config.yaml
norm_place: "pre"
lr_head: 0.00381
warmup_steps: 328
batch_tokens: 65536
dataset: "wikipedia_en"
Each number is 200 + 20 x the weight over its row's rms, rounded and kept within 0 to 999. Layers, rows and columns count from 0. The size before them is the row's rms in percent of the matrix's.

# layer 5 attention query, 576x576, rms 0.0249, rows 90-95,185-191,281-287,377-383,473-479,569-575, columns 448-511
093,196,178,196,233,237,192,216,175,177,201,169,192,222,197,196,204,168,194,192,189,198,204,195,226,190,231,218,195,177,189,172,179,191,233,231,177,215,192,222,204,173,184,189,193,179,192,173,234,222,216,198,206,189,163,200,165,215,172,229,163,244,199,178,200
107,185,225,206,228,195,203,188,195,194,178,198,202,196,190,214,186,203,165,221,226,207,140,182,208,160,229,203,220,238,207,202,187,212,192,205,221,227,234,178,236,190,205,206,207,173,199,228,214,234,219,206,189,174,204,194,207,168,225,197,171,221,223,208,180
094,198,189,229,196,192,220,222,185,185,187,205,187,193,181,249,201,184,215,183,209,204,206,194,201,167,181,160,160,194,211,231,177,205,230,204,181,217,167,197,217,218,218,214,179,188,231,195,194,202,204,187,186,203,205,172,177,199,181,228,190,230,184,248,236
090,207,182,233,148,205,212,177,189,186,150,229,201,197,198,225,178,195,215,190,180,213,210,190,219,160,223,193,220,214,221,230,214,184,171,165,194,207,191,190,209,178,220,189,175,197,202,202,178,210,219,173,206,203,204,198,233,163,181,156,192,162,200,226,207
099,205,198,210,206,217,218,203,223,217,171,202,199,171,202,204,209,206,187,218,225,256,211,213,196,202,188,211,161,175,180,203,193,196,228,190,206,198,193,165,243,177,224,177,195,191,245,209,189,206,163,217,191,158,225,183,173,232,216,196,219,195,186,179,193
104,204,206,218,199,189,199,180,215,214,233,192,189,220,193,159,241,200,210,207,191,210,194,195,222,216,186,243,192,198,159,207,205,193,194,179,207,171,132,235,158,214,229,197,221,189,218,179,179,172,192,239,169,215,217,207,208,227,183,181,210,180,205,200,206
108,228,239,207,181,217,182,215,223,200,214,215,181,214,203,216,241,209,239,156,224,171,227,179,192,212,202,137,205,186,165,227,194,182,200,170,214,156,210,217,213,197,176,202,150,201,182,227,168,191,214,190,224,163,183,225,239,245,197,198,184,180,186,218,171
097,181,176,194,202,213,188,207,210,194,173,217,217,186,196,205,194,178,166,210,208,164,204,215,231,189,174,185,214,222,210,250,219,171,210,195,162,203,223,213,213,174,202,215,216,208,214,200,214,194,218,266,209,156,197,162,196,160,218,196,173,242,208,217,184
098,206,162,206,174,215,167,210,238,173,154,213,197,210,207,212,221,208,196,216,207,195,180,163,200,170,199,182,234,189,175,182,171,181,195,196,207,209,212,216,180,207,158,217,184,181,200,204,217,219,187,242,184,173,177,255,202,225,233,211,186,235,204,228,226
098,177,171,166,179,207,241,201,184,179,214,207,208,201,208,255,225,199,181,211,204,194,165,221,248,182,189,174,213,202,200,212,193,210,201,209,199,228,208,184,185,204,179,207,229,185,186,220,183,218,199,210,164,187,215,226,186,211,240,224,213,194,195,213,179
099,208,172,180,147,234,213,169,195,194,194,209,184,197,180,193,230,175,197,213,205,170,237,207,207,183,183,205,185,177,191,156,200,217,214,191,212,188,196,184,190,183,192,196,219,184,207,207,207,169,204,184,195,205,189,204,215,166,206,212,199,204,194,174,219
088,180,224,169,182,163,218,199,215,147,218,193,219,231,202,207,185,218,197,196,221,235,134,184,235,197,185,200,209,188,215,201,210,210,161,180,204,227,208,174,205,215,197,220,224,239,184,207,194,180,198,192,139,239,205,248,211,247,202,222,195,208,170,180,202
102,175,188,197,200,214,163,225,185,220,172,183,213,212,178,200,189,198,175,249,186,177,204,182,192,190,188,196,194,211,199,223,213,225,185,206,201,166,215,201,222,204,204,206,213,234,233,213,202,199,197,212,228,225,234,174,203,178,210,214,179,211,209,230,207
088,222,226,212,201,220,204,207,196,210,180,217,196,187,192,164,192,228,237,201,184,191,197,199,196,197,192,193,180,177,168,213,192,221,200,192,203,199,227,212,212,183,216,223,178,188,214,169,235,205,200,155,193,192,188,220,218,239,174,202,222,217,191,180,206
102,225,188,222,145,213,195,204,196,174,198,231,191,226,180,204,177,187,198,201,202,196,167,194,211,188,177,197,201,191,209,181,203,215,191,223,176,177,214,168,204,150,176,197,195,178,205,154,181,178,187,220,183,215,208,221,189,192,217,219,157,214,196,221,216
085,199,191,218,171,198,198,188,201,198,139,233,205,210,165,206,191,214,168,182,240,212,164,171,209,177,193,185,214,207,218,220,232,208,163,197,199,238,184,178,179,166,157,221,208,177,205,170,217,188,200,161,189,220,176,210,185,200,181,183,221,215,207,185,214
102,201,192,208,176,196,217,181,200,167,197,220,180,194,181,245,218,198,213,201,177,208,173,195,225,183,245,183,208,216,214,207,197,164,212,184,213,227,214,199,214,202,201,214,195,197,211,207,213,170,166,200,195,169,195,219,206,213,202,182,223,219,179,223,177
092,200,197,197,186,171,201,190,198,227,188,215,191,177,215,186,188,183,177,203,180,192,191,195,224,174,198,202,186,196,232,239,215,177,192,218,172,181,199,187,198,204,199,184,199,180,229,201,184,196,212,198,213,229,216,220,207,207,218,196,220,166,225,209,198
093,179,199,195,180,194,203,169,195,189,229,175,162,221,224,191,219,219,229,201,195,188,198,169,189,197,208,193,227,195,215,193,190,204,198,201,236,181,194,222,227,248,189,216,198,171,188,201,181,193,219,198,218,182,205,201,207,186,232,189,212,254,212,233,175
088,202,141,190,192,182,186,230,181,187,201,191,221,199,180,218,215,196,212,197,188,213,176,201,215,163,185,230,222,179,180,189,202,195,187,200,208,212,229,193,189,177,223,186,215,160,191,204,180,238,204,199,220,194,197,194,218,177,194,197,206,207,216,198,187
097,215,210,187,175,140,153,184,229,198,156,211,199,244,193,155,236,182,211,245,184,212,193,213,206,188,178,191,209,151,201,205,194,225,196,167,192,183,219,244,214,196,184,196,181,248,177,199,176,190,219,225,176,209,226,202,235,198,219,179,232,221,186,212,156
107,228,203,178,181,177,180,194,205,205,176,228,217,237,204,158,223,193,182,216,215,198,186,198,184,157,219,198,199,170,240,243,199,182,160,194,204,186,182,218,194,189,199,182,186,212,231,190,202,220,217,211,206,212,192,185,214,177,210,180,197,209,211,197,179
106,180,172,182,193,219,197,160,188,200,171,208,228,184,200,230,197,184,183,168,194,195,201,186,200,155,223,185,252,209,188,205,218,233,204,205,200,174,232,202,197,228,196,196,142,196,199,212,212,232,209,196,199,184,185,213,184,165,240,184,184,209,206,204,186
110,187,198,201,184,160,214,203,183,203,176,164,220,219,196,180,218,179,199,250,192,198,185,200,193,184,178,198,214,146,213,230,192,179,201,222,180,214,224,228,192,218,208,217,225,198,199,220,200,182,189,217,162,210,208,204,212,185,187,192,221,222,200,199,179
113,235,246,200,199,278,206,241,216,178,196,219,209,173,200,197,224,198,225,154,206,271,226,167,182,210,177,225,231,161,186,206,230,152,220,200,200,181,183,230,191,216,181,201,165,182,189,193,188,196,207,175,221,173,178,223,234,216,207,201,201,189,199,200,187
103,169,186,197,216,194,193,205,180,190,240,169,152,215,206,145,225,216,227,194,163,170,191,227,242,202,174,213,201,202,216,216,208,199,209,203,191,248,202,203,256,188,200,189,225,206,182,225,185,165,197,202,199,210,213,229,224,217,176,228,239,202,186,198,201
112,221,222,222,202,176,186,192,211,228,231,184,170,188,188,207,249,184,199,210,223,194,212,204,175,180,176,198,165,188,232,179,184,221,208,192,209,197,215,217,219,205,192,193,190,200,187,229,196,199,212,187,198,211,202,183,215,208,161,184,245,207,207,218,147
097,209,174,176,191,219,200,256,198,176,202,215,174,196,216,208,195,207,180,205,178,203,193,185,191,209,206,195,233,190,177,227,234,224,199,191,202,199,227,216,170,204,224,156,170,184,215,185,198,173,220,199,180,199,195,199,240,206,217,209,218,230,165,198,214
111,176,183,188,187,222,170,186,188,175,233,191,210,244,211,167,209,215,240,172,159,193,214,215,200,267,199,181,190,185,165,215,212,209,216,180,207,197,188,201,252,222,197,184,189,232,179,226,182,224,209,204,219,223,162,206,224,192,185,189,190,236,175,199,180
094,165,247,194,226,215,205,210,182,193,219,199,193,207,236,199,222,208,210,192,214,204,223,217,204,192,241,223,212,185,199,222,225,212,217,176,191,198,226,220,224,224,235,202,170,194,204,197,164,239,190,189,224,156,179,203,230,209,226,180,186,201,181,194,201
098,175,171,234,218,196,206,177,230,210,161,243,220,183,201,193,193,181,187,207,205,198,172,222,245,154,191,211,182,216,214,209,211,178,216,241,209,208,191,207,210,185,193,200,216,216,231,193,236,184,210,199,196,152,191,197,210,198,206,215,234,219,178,153,231
096,216,180,207,167,195,219,202,200,194,204,196,195,218,215,215,207,179,206,208,186,220,197,207,196,185,172,209,237,220,206,188,174,182,214,226,174,207,182,217,176,190,199,216,201,193,187,161,216,152,197,173,182,216,214,178,201,209,172,220,208,152,203,193,197
100,177,237,175,182,156,214,184,235,260,194,209,186,207,226,216,197,185,197,215,190,188,192,217,233,176,207,214,183,192,237,230,177,201,204,213,210,224,158,226,196,163,211,169,223,190,216,208,235,180,196,205,168,169,180,172,232,229,256,235,219,172,211,187,228
105,212,185,162,203,196,174,186,220,208,226,175,188,237,194,178,219,188,243,217,196,186,244,212,198,213,186,170,186,176,193,213,182,200,217,181,208,216,192,201,210,199,173,192,199,202,194,230,193,157,220,177,217,208,204,217,218,178,216,196,214,160,196,236,202
099,236,212,222,220,234,159,201,196,196,190,234,215,198,214,195,219,202,247,199,207,208,221,172,187,226,160,191,197,206,153,190,188,182,175,172,235,188,211,205,210,191,197,203,214,206,171,232,162,184,230,209,223,230,196,198,185,211,193,201,185,238,197,204,226
092,197,192,193,219,219,173,220,204,186,223,194,213,238,191,210,183,205,211,184,191,187,203,203,206,166,195,181,204,177,216,199,189,194,173,200,203,182,186,188,223,186,174,189,177,165,192,198,180,189,223,197,227,215,202,225,162,195,203,162,172,210,151,209,206
105,219,181,204,205,174,204,200,201,207,203,202,196,226,195,235,196,210,194,200,201,213,184,184,219,193,177,149,175,181,196,193,208,194,190,181,219,208,189,198,228,159,201,204,237,174,183,174,208,194,192,172,191,213,168,250,195,226,219,208,179,220,167,226,197
092,152,218,194,234,195,231,188,199,198,205,174,161,178,247,193,230,211,203,204,203,191,208,197,210,187,230,194,179,197,207,192,180,216,191,185,182,223,222,209,205,205,185,180,189,194,202,181,187,210,187,200,179,176,200,188,205,200,194,193,180,210,200,211,176
112,250,170,146,177,199,184,181,192,228,187,176,185,200,194,181,189,199,180,212,180,168,179,186,222,188,201,190,211,200,205,201,176,199,227,193,183,172,226,202,195,205,199,186,199,208,222,202,198,186,218,165,199,199,193,244,231,225,224,238,184,185,194,233,214
087,210,174,197,215,208,241,181,223,190,218,147,186,198,186,217,215,143,203,188,213,237,213,217,186,201,240,184,213,200,212,199,183,227,204,206,209,207,181,203,199,207,199,187,184,219,209,236,205,220,173,220,186,184,188,197,169,208,203,186,207,188,189,202,172
108,209,179,184,231,195,220,200,199,209,192,193,215,218,193,179,209,191,185,217,206,208,180,186,219,192,204,214,204,194,219,208,218,218,219,223,175,202,212,215,191,190,224,212,226,201,212,214,203,167,196,234,179,201,215,165,205,203,217,179,190,169,219,180,208
# layer 5 attention key, 96x576, rms 0.0243, rows 89-95, columns 448-511
101,206,214,182,160,219,199,173,186,200,224,214,173,155,215,219,211,194,207,169,211,208,226,195,208,229,160,202,196,216,206,168,183,175,233,190,209,188,213,209,195,186,204,211,219,183,169,222,194,182,204,193,206,203,206,191,220,202,202,199,211,194,230,212,212
096,214,209,237,201,186,181,216,183,171,223,200,232,181,178,218,193,211,199,198,202,166,219,197,196,226,218,210,186,187,191,157,218,207,186,203,203,177,195,198,210,236,203,199,181,166,185,194,185,245,193,205,191,168,170,201,185,221,174,191,200,204,200,198,226
101,220,216,211,210,191,186,200,204,191,202,210,224,167,184,180,223,214,194,185,195,218,188,197,202,215,197,197,192,238,171,195,215,234,182,218,178,229,188,226,192,167,218,189,215,188,186,202,216,182,214,198,183,199,212,204,199,198,189,222,167,225,199,205,211
099,241,207,216,198,219,202,199,197,174,183,186,172,166,197,186,220,211,188,207,207,212,227,195,198,191,194,190,211,211,215,190,198,188,191,194,221,230,201,192,196,188,202,224,166,205,187,196,220,209,239,182,159,201,182,185,217,206,220,233,166,172,223,175,230
102,234,208,195,202,217,219,219,178,237,224,182,198,182,204,215,184,226,186,237,189,194,211,197,229,173,207,194,161,210,179,225,220,241,244,197,164,210,235,216,203,160,230,217,220,229,238,188,194,184,247,165,150,189,218,216,238,179,179,217,203,178,187,227,194
097,172,187,209,195,216,223,204,222,195,211,191,194,189,165,205,203,165,228,218,204,211,202,219,202,187,214,164,164,183,183,171,172,204,184,191,226,243,202,187,196,195,186,215,199,190,203,215,226,228,196,204,232,196,218,215,185,229,199,210,148,214,201,177,198
109,195,173,201,231,172,214,167,197,228,217,193,236,201,183,200,216,204,177,188,182,227,185,189,208,181,173,256,218,189,223,171,225,226,226,210,197,168,198,244,178,212,204,194,231,234,212,220,203,171,209,244,198,210,257,235,209,218,241,170,201,182,191,183,193
# layer 5 attention value, 96x576, rms 0.0203, rows 0-8, columns 448-511
099,175,195,157,199,161,214,212,171,220,159,215,231,198,209,193,191,199,224,197,186,210,190,226,198,188,201,204,189,203,236,165,225,202,195,201,217,207,204,190,219,223,217,222,194,189,208,178,199,151,197,205,146,183,167,182,216,199,233,212,227,168,192,184,248
102,229,205,226,173,221,210,183,182,194,235,198,208,228,238,205,204,164,225,187,204,223,197,236,222,213,206,195,181,170,189,210,247,190,188,222,179,205,204,205,228,183,198,227,182,221,183,186,212,155,211,204,179,220,197,216,204,204,217,188,192,201,211,198,216
097,200,170,194,171,203,172,187,212,243,186,184,216,223,208,229,214,218,210,215,197,226,169,198,221,188,178,213,224,210,189,183,202,208,205,202,201,196,244,202,198,203,221,230,224,215,194,172,216,210,191,195,232,202,186,218,200,184,179,203,209,219,218,203,221
095,188,207,204,201,196,200,178,204,209,185,215,216,231,188,175,194,209,193,254,207,227,197,222,226,214,221,214,215,171,225,197,197,187,181,216,159,210,254,192,204,209,202,215,198,203,227,221,187,242,170,220,184,201,227,188,197,195,189,192,197,191,201,235,203
097,208,180,199,180,209,193,185,208,194,195,205,208,163,201,174,235,200,169,161,208,210,184,212,164,196,177,190,226,192,208,170,191,197,195,195,176,206,176,213,182,252,202,199,179,175,232,178,181,214,201,186,171,175,169,217,197,210,210,202,220,182,211,199,201
103,212,177,221,205,205,187,200,196,194,179,214,185,210,196,197,176,210,197,188,192,196,190,209,192,206,199,220,206,246,171,207,206,200,219,210,219,253,192,223,211,211,201,184,229,212,202,167,199,214,220,224,203,166,224,192,208,200,149,204,212,217,184,196,200
099,229,202,193,221,211,218,194,203,188,181,206,190,188,222,188,179,197,182,192,167,195,222,151,218,183,197,197,165,217,206,211,171,187,180,220,189,189,220,193,167,208,220,204,213,186,193,221,209,198,212,236,205,196,223,203,164,201,221,203,187,146,213,186,206
092,171,195,193,237,224,195,194,192,245,203,147,199,211,238,224,201,233,158,226,197,180,210,209,152,186,201,218,216,177,208,185,169,190,218,197,227,217,199,208,180,186,191,186,211,195,199,216,201,188,188,210,235,167,211,223,194,199,188,205,212,215,206,223,197
101,190,208,224,230,233,245,229,204,209,187,185,178,226,203,200,165,216,180,236,163,197,188,202,181,202,213,194,218,238,203,215,177,220,187,182,214,197,157,183,183,198,187,195,200,203,188,219,235,210,194,202,209,198,196,204,191,209,199,196,242,192,205,197,187
# layer 5 attention output (transposed), 576x576, rms 0.0173, rows 0-8,96-104,192-200,288-296,384-391,480-487, columns 448-511
106,202,201,206,198,214,177,160,196,211,185,178,194,197,179,216,227,212,216,194,180,213,205,212,218,234,198,181,211,198,183,199,210,206,225,176,218,178,197,218,237,213,192,177,197,188,197,205,187,222,211,189,214,178,205,225,206,189,190,201,181,231,169,205,222
108,192,216,211,197,193,170,203,255,189,192,171,178,187,203,178,175,222,195,199,237,182,161,181,197,202,166,195,206,185,153,179,147,200,204,186,171,193,205,231,226,204,188,187,218,197,194,226,175,236,210,181,156,198,156,194,230,208,190,232,222,220,197,180,208
101,167,222,182,184,206,177,216,217,226,250,192,187,203,214,189,184,211,213,166,224,180,187,191,204,193,195,148,184,213,155,208,206,203,180,191,230,206,185,213,209,228,174,218,203,206,201,193,224,189,219,212,187,210,197,191,192,160,218,230,205,176,209,230,183
112,197,231,191,215,212,187,214,166,198,214,208,212,188,196,224,218,161,142,193,208,188,203,188,157,181,168,177,211,194,195,161,167,178,176,198,201,200,209,159,202,177,195,197,195,191,230,195,184,208,190,210,213,197,194,187,222,206,232,186,218,227,225,185,190
093,182,210,192,209,185,171,230,183,215,206,227,225,217,212,209,198,183,195,201,175,190,210,166,204,189,175,159,204,200,185,233,236,210,201,211,219,202,208,182,228,154,198,218,188,198,189,179,225,177,225,171,206,206,211,222,194,167,237,179,203,231,230,208,160
109,174,221,179,226,206,208,181,203,185,173,198,201,207,218,213,228,162,198,197,202,236,199,217,211,208,209,218,203,175,210,180,189,197,171,197,174,185,213,189,214,195,216,161,173,211,194,180,184,186,194,223,196,199,172,203,231,205,210,213,189,220,189,205,222
101,223,194,206,215,209,170,211,185,199,173,222,175,203,193,186,146,212,214,185,228,205,205,210,206,179,213,235,203,211,178,179,189,228,207,213,175,193,164,219,182,268,207,209,197,206,207,187,209,260,194,216,224,200,185,173,163,205,200,201,186,199,213,224,225
116,210,192,186,218,178,202,212,179,203,168,218,214,204,201,162,183,176,175,194,192,204,192,177,213,192,198,176,194,229,179,216,218,209,218,230,199,213,226,196,213,192,214,192,172,207,291,195,220,172,205,237,205,224,227,182,209,170,185,208,236,223,186,153,196
114,206,190,210,196,224,157,169,173,184,219,201,210,243,201,196,224,186,201,182,219,194,220,202,207,205,166,167,191,191,172,174,218,194,205,200,178,192,179,186,228,195,212,221,155,190,226,233,206,177,198,184,221,206,213,167,229,207,181,213,216,246,216,205,165
088,186,203,181,184,182,211,191,243,206,189,174,194,187,194,169,198,210,206,165,182,237,187,204,165,206,171,208,205,203,200,217,187,197,196,198,230,181,208,187,186,204,198,187,177,214,215,213,248,256,229,184,230,206,171,165,186,238,182,198,208,207,181,209,221
096,194,226,198,226,178,218,200,213,204,219,198,199,223,179,212,187,229,227,220,225,181,200,173,191,194,197,195,206,201,184,179,204,186,209,197,202,184,225,211,193,172,200,211,222,207,166,233,161,266,181,209,158,208,181,203,234,230,211,204,235,203,202,197,184
095,208,232,164,196,211,165,181,238,214,202,180,214,206,193,206,207,234,183,230,187,186,209,187,186,181,199,187,190,221,175,202,197,168,214,211,184,209,205,193,142,189,162,218,225,216,214,205,188,186,172,205,151,186,180,170,177,216,174,264,197,200,217,187,169
093,203,192,191,196,192,198,188,155,203,170,185,217,197,211,217,211,188,198,186,194,193,204,210,199,205,191,238,163,201,218,191,182,231,206,193,208,201,182,201,209,209,206,214,220,193,170,177,216,215,182,208,240,176,194,200,237,208,224,187,176,191,198,179,224
075,192,211,200,190,199,179,193,194,177,210,192,167,197,206,199,213,222,206,194,186,185,231,220,174,194,222,218,194,195,181,194,172,201,210,193,197,185,193,173,180,191,211,201,175,188,192,150,237,170,220,147,177,192,217,200,190,189,183,177,237,199,178,196,196
108,185,195,220,186,173,190,228,203,210,195,191,221,209,244,179,201,191,179,175,199,224,200,217,212,172,198,200,177,185,219,191,164,231,186,181,220,204,185,216,221,219,165,204,200,191,185,195,213,197,182,189,222,235,194,205,225,202,230,187,172,189,172,194,218
098,202,247,223,204,198,188,207,229,246,208,224,212,188,213,192,179,223,180,223,243,217,178,214,215,198,206,194,182,227,213,191,194,208,199,224,228,180,199,216,199,213,178,187,177,208,221,174,199,225,187,165,225,235,183,174,201,179,206,186,175,193,187,195,194
090,207,177,220,190,189,211,235,215,190,198,206,197,162,181,213,193,163,179,185,227,220,160,204,210,200,203,192,182,234,213,217,206,207,180,228,196,234,195,157,208,215,223,168,208,155,222,191,195,181,184,232,228,227,269,182,172,161,185,198,202,178,200,201,226
088,190,175,184,182,191,217,190,176,202,174,207,183,177,179,210,201,167,202,210,221,187,201,206,233,214,198,183,175,197,196,176,225,196,195,203,242,226,176,180,239,205,225,192,211,166,190,213,160,247,212,244,214,214,212,171,191,190,196,205,187,227,214,213,198
087,177,218,172,200,217,171,214,222,214,209,119,169,185,170,177,155,228,180,219,214,201,183,180,192,192,224,243,199,197,227,202,183,211,202,182,178,224,194,184,184,223,196,191,221,251,175,199,211,201,222,191,207,208,179,211,195,200,172,202,185,191,193,195,187
097,212,209,213,211,199,216,229,209,201,194,226,196,233,188,211,179,226,192,196,177,195,178,204,179,203,202,170,184,180,170,193,159,227,238,204,201,185,196,193,203,186,174,216,222,174,182,249,181,256,195,177,183,204,215,193,238,218,207,223,200,204,220,181,192
092,202,213,172,214,176,184,202,177,219,192,207,249,215,209,228,200,189,177,199,194,165,210,215,230,203,203,176,184,192,165,220,181,226,169,230,179,205,210,191,199,184,183,190,213,214,228,232,159,205,197,240,173,207,191,186,180,194,217,195,179,215,227,203,225
087,227,217,195,228,177,196,173,221,170,221,196,212,201,233,189,181,195,199,162,179,188,231,212,210,178,161,146,201,209,203,190,187,216,202,197,222,188,198,191,204,175,197,189,223,190,158,201,175,216,233,186,240,197,223,220,213,226,187,197,188,235,179,208,192
082,186,197,194,182,193,178,216,172,198,228,194,193,205,182,223,174,195,212,226,215,193,207,198,220,220,242,191,195,191,204,205,191,199,223,212,221,168,214,190,220,170,224,185,166,188,198,166,204,245,176,197,225,204,216,190,214,181,200,163,224,204,171,216,207
089,207,211,205,197,202,177,231,193,210,197,200,208,226,229,204,176,200,209,186,177,198,217,199,170,212,207,174,175,182,196,201,215,230,240,208,202,205,213,234,220,210,226,214,229,225,170,218,202,175,242,197,202,194,198,205,209,206,162,195,200,209,153,183,187
096,194,238,210,182,210,173,204,255,249,198,201,193,167,206,209,198,196,180,222,198,214,174,237,239,200,227,211,197,182,222,212,213,205,162,218,223,202,202,200,214,215,183,184,184,231,197,209,155,226,199,193,162,179,191,214,179,222,240,202,190,207,206,191,183
085,187,202,231,218,199,217,204,213,205,221,194,183,164,194,191,208,182,197,205,202,196,152,223,235,214,225,192,195,218,236,178,203,197,171,236,216,180,180,180,225,209,196,217,205,191,204,191,204,188,174,222,191,216,217,191,217,210,219,196,202,168,202,215,226
098,222,151,191,195,173,220,229,199,189,186,221,222,173,193,216,194,175,216,165,202,194,214,191,224,231,189,198,169,200,170,160,181,200,214,207,205,184,216,180,210,164,193,209,196,140,195,186,157,236,219,187,205,239,227,195,190,193,185,231,158,183,172,177,194
111,205,183,224,187,190,213,184,229,205,162,232,179,180,198,196,230,194,191,210,224,198,216,188,210,202,214,165,159,201,199,230,177,197,187,176,222,195,179,224,220,193,182,189,190,198,201,188,198,200,183,200,212,192,185,179,214,200,211,220,201,181,212,207,195
103,219,189,184,197,201,188,208,189,201,204,206,202,187,163,198,158,173,197,186,209,187,160,187,212,181,165,217,170,168,181,203,237,235,212,204,220,233,195,207,241,185,187,209,197,191,207,168,201,226,232,214,142,207,185,197,199,189,199,214,192,223,162,190,195
093,160,201,172,201,230,173,217,240,209,225,177,225,194,218,210,205,216,190,216,222,178,205,159,179,200,214,178,214,229,215,151,207,219,185,210,193,219,206,208,182,202,167,207,219,197,213,199,225,191,168,199,185,238,196,235,176,173,209,208,208,191,213,196,219
106,206,195,183,208,187,179,186,149,174,199,224,212,220,175,182,178,192,181,199,183,232,192,199,214,155,189,269,233,202,189,191,207,177,237,247,170,209,232,219,212,184,222,198,202,186,203,193,193,208,188,194,177,241,225,194,190,189,205,204,215,257,222,192,192
116,203,189,236,215,180,187,202,203,184,200,230,180,228,189,171,201,197,215,198,174,183,227,210,161,193,189,185,189,243,209,217,194,183,182,197,205,170,185,199,189,173,201,208,198,183,186,179,231,185,196,191,225,215,200,194,191,166,220,189,180,232,221,206,219
111,169,162,205,202,154,182,205,187,196,195,207,184,183,237,212,219,162,200,204,195,202,193,202,247,187,186,215,182,189,239,187,207,201,217,183,175,186,187,224,189,199,234,141,174,188,184,172,186,188,194,211,197,220,204,183,259,197,226,224,195,153,191,200,197
114,216,187,174,174,176,152,201,144,201,233,222,231,204,208,179,202,179,196,246,229,211,204,188,217,203,183,202,177,175,178,172,214,159,226,200,192,205,209,228,212,210,208,202,203,197,198,198,192,240,167,234,199,198,203,230,196,206,183,214,192,201,206,232,204
094,189,205,187,242,201,214,230,209,217,128,157,190,206,198,151,188,181,203,185,193,209,179,183,214,169,235,195,228,206,222,169,194,180,214,217,180,245,218,195,183,191,161,152,187,192,253,154,187,168,190,209,217,198,220,176,178,178,208,185,200,206,196,174,219
107,191,178,222,215,198,170,188,180,182,196,193,159,207,238,223,183,187,231,167,185,199,191,182,210,194,221,196,227,228,209,202,213,173,201,210,209,190,203,198,202,202,208,169,150,215,230,177,221,198,191,218,237,215,197,180,186,168,222,171,180,191,225,185,189
085,202,169,180,191,221,229,193,223,185,184,198,233,193,218,182,218,190,192,173,192,210,216,195,210,209,203,196,203,199,179,196,191,230,182,241,194,206,215,206,200,212,192,187,191,210,207,208,173,227,231,193,210,201,195,161,188,207,178,190,205,185,183,232,182
091,210,222,187,208,180,210,196,208,224,218,182,209,206,158,214,209,191,183,227,182,172,179,212,195,201,196,236,178,187,178,203,204,205,200,195,182,180,212,231,197,177,192,208,193,187,179,200,185,226,192,222,196,197,188,186,225,179,209,197,200,237,230,195,212
089,215,213,184,201,181,199,201,225,188,224,194,237,193,216,220,216,223,178,216,195,186,199,194,189,194,206,176,170,228,225,181,195,212,212,200,183,240,191,157,187,212,176,212,246,200,220,190,203,209,186,214,171,214,217,195,170,190,174,195,193,196,218,233,234
090,185,181,234,164,202,211,190,143,218,172,197,180,186,155,243,218,188,199,180,211,187,185,200,203,203,199,262,195,225,173,178,198,187,208,199,207,195,194,210,198,182,184,210,178,179,204,162,196,193,177,220,207,193,182,183,208,222,210,226,201,231,200,195,220
092,222,179,235,215,189,213,226,207,192,212,223,186,197,202,214,180,211,214,187,195,184,249,187,173,203,201,190,222,248,187,206,191,189,195,196,179,162,148,182,223,210,198,236,181,195,209,142,207,192,228,198,213,198,215,210,186,179,220,179,206,207,210,246,189
093,224,209,208,198,205,152,230,225,189,217,226,196,221,242,184,247,187,167,201,192,210,181,204,203,185,198,235,188,149,232,173,185,239,226,200,181,185,207,228,153,215,189,190,175,212,179,196,198,223,192,168,199,229,217,193,232,223,217,182,194,195,229,203,216
090,205,234,171,211,180,185,201,202,223,196,244,188,191,225,167,216,196,186,242,164,217,207,222,234,165,192,170,160,149,202,189,193,182,192,208,223,187,234,222,184,186,163,182,191,202,177,208,198,203,187,196,212,191,190,169,172,190,159,189,202,217,182,177,228
090,186,189,213,209,192,226,207,239,227,157,203,191,182,227,179,209,187,214,195,212,213,189,212,201,188,212,185,183,229,236,208,210,212,173,178,205,229,205,177,199,204,181,194,220,200,222,150,166,207,203,200,215,207,253,198,174,203,183,190,153,189,176,188,206
103,233,209,217,240,218,181,185,202,174,228,202,175,216,180,163,194,186,201,173,205,175,192,200,181,149,192,217,192,177,158,184,179,203,207,204,182,202,201,176,183,165,182,196,252,202,183,234,205,203,209,198,183,212,225,213,205,195,181,219,194,199,170,179,188
125,201,215,219,187,189,203,233,169,217,179,206,158,195,174,191,174,217,216,199,184,211,234,208,199,193,221,173,223,223,235,231,191,222,222,199,223,191,199,185,197,237,186,207,188,183,192,181,214,205,211,200,209,188,224,192,195,178,222,173,220,198,193,203,229
109,208,203,191,231,209,201,188,186,229,174,209,199,209,178,192,210,176,206,213,172,217,198,205,215,201,199,232,182,215,223,202,224,189,181,198,194,204,216,185,197,207,164,178,182,206,187,175,183,218,200,215,196,171,178,176,195,182,201,201,168,237,199,196,192
107,209,183,192,179,187,222,213,186,194,216,181,196,147,248,226,205,203,209,220,189,182,225,202,192,215,215,172,190,187,211,219,180,216,236,151,242,197,189,212,188,235,187,194,230,192,205,193,184,197,232,215,199,180,213,216,201,199,188,180,206,193,218,185,208
101,190,217,211,178,204,204,204,213,218,167,152,192,185,207,231,193,206,218,216,203,212,210,225,179,183,208,227,171,213,202,164,193,206,204,192,199,210,178,177,209,178,212,212,224,203,188,212,207,211,153,177,179,204,191,195,200,234,186,216,248,216,154,205,219
113,195,190,207,189,217,202,221,221,202,192,208,225,180,222,203,198,161,173,212,186,210,210,234,190,175,206,173,167,169,197,187,165,236,219,191,214,198,189,219,208,211,210,219,201,198,234,197,214,184,257,181,209,196,210,188,211,179,214,194,214,193,188,151,230
107,195,171,221,206,211,185,194,199,206,226,221,203,233,171,196,183,203,196,220,227,211,183,222,204,189,188,202,201,198,196,222,187,181,198,174,189,204,221,221,227,206,170,190,185,187,221,196,205,179,238,200,175,212,184,202,229,192,173,206,184,215,227,184,185
111,185,200,241,203,189,184,194,227,164,219,232,190,186,199,200,201,209,212,194,220,205,182,161,200,212,217,175,207,213,203,196,236,199,192,187,184,193,191,188,210,197,190,206,202,187,245,215,187,198,187,172,173,246,187,220,160,236,194,200,213,219,177,246,153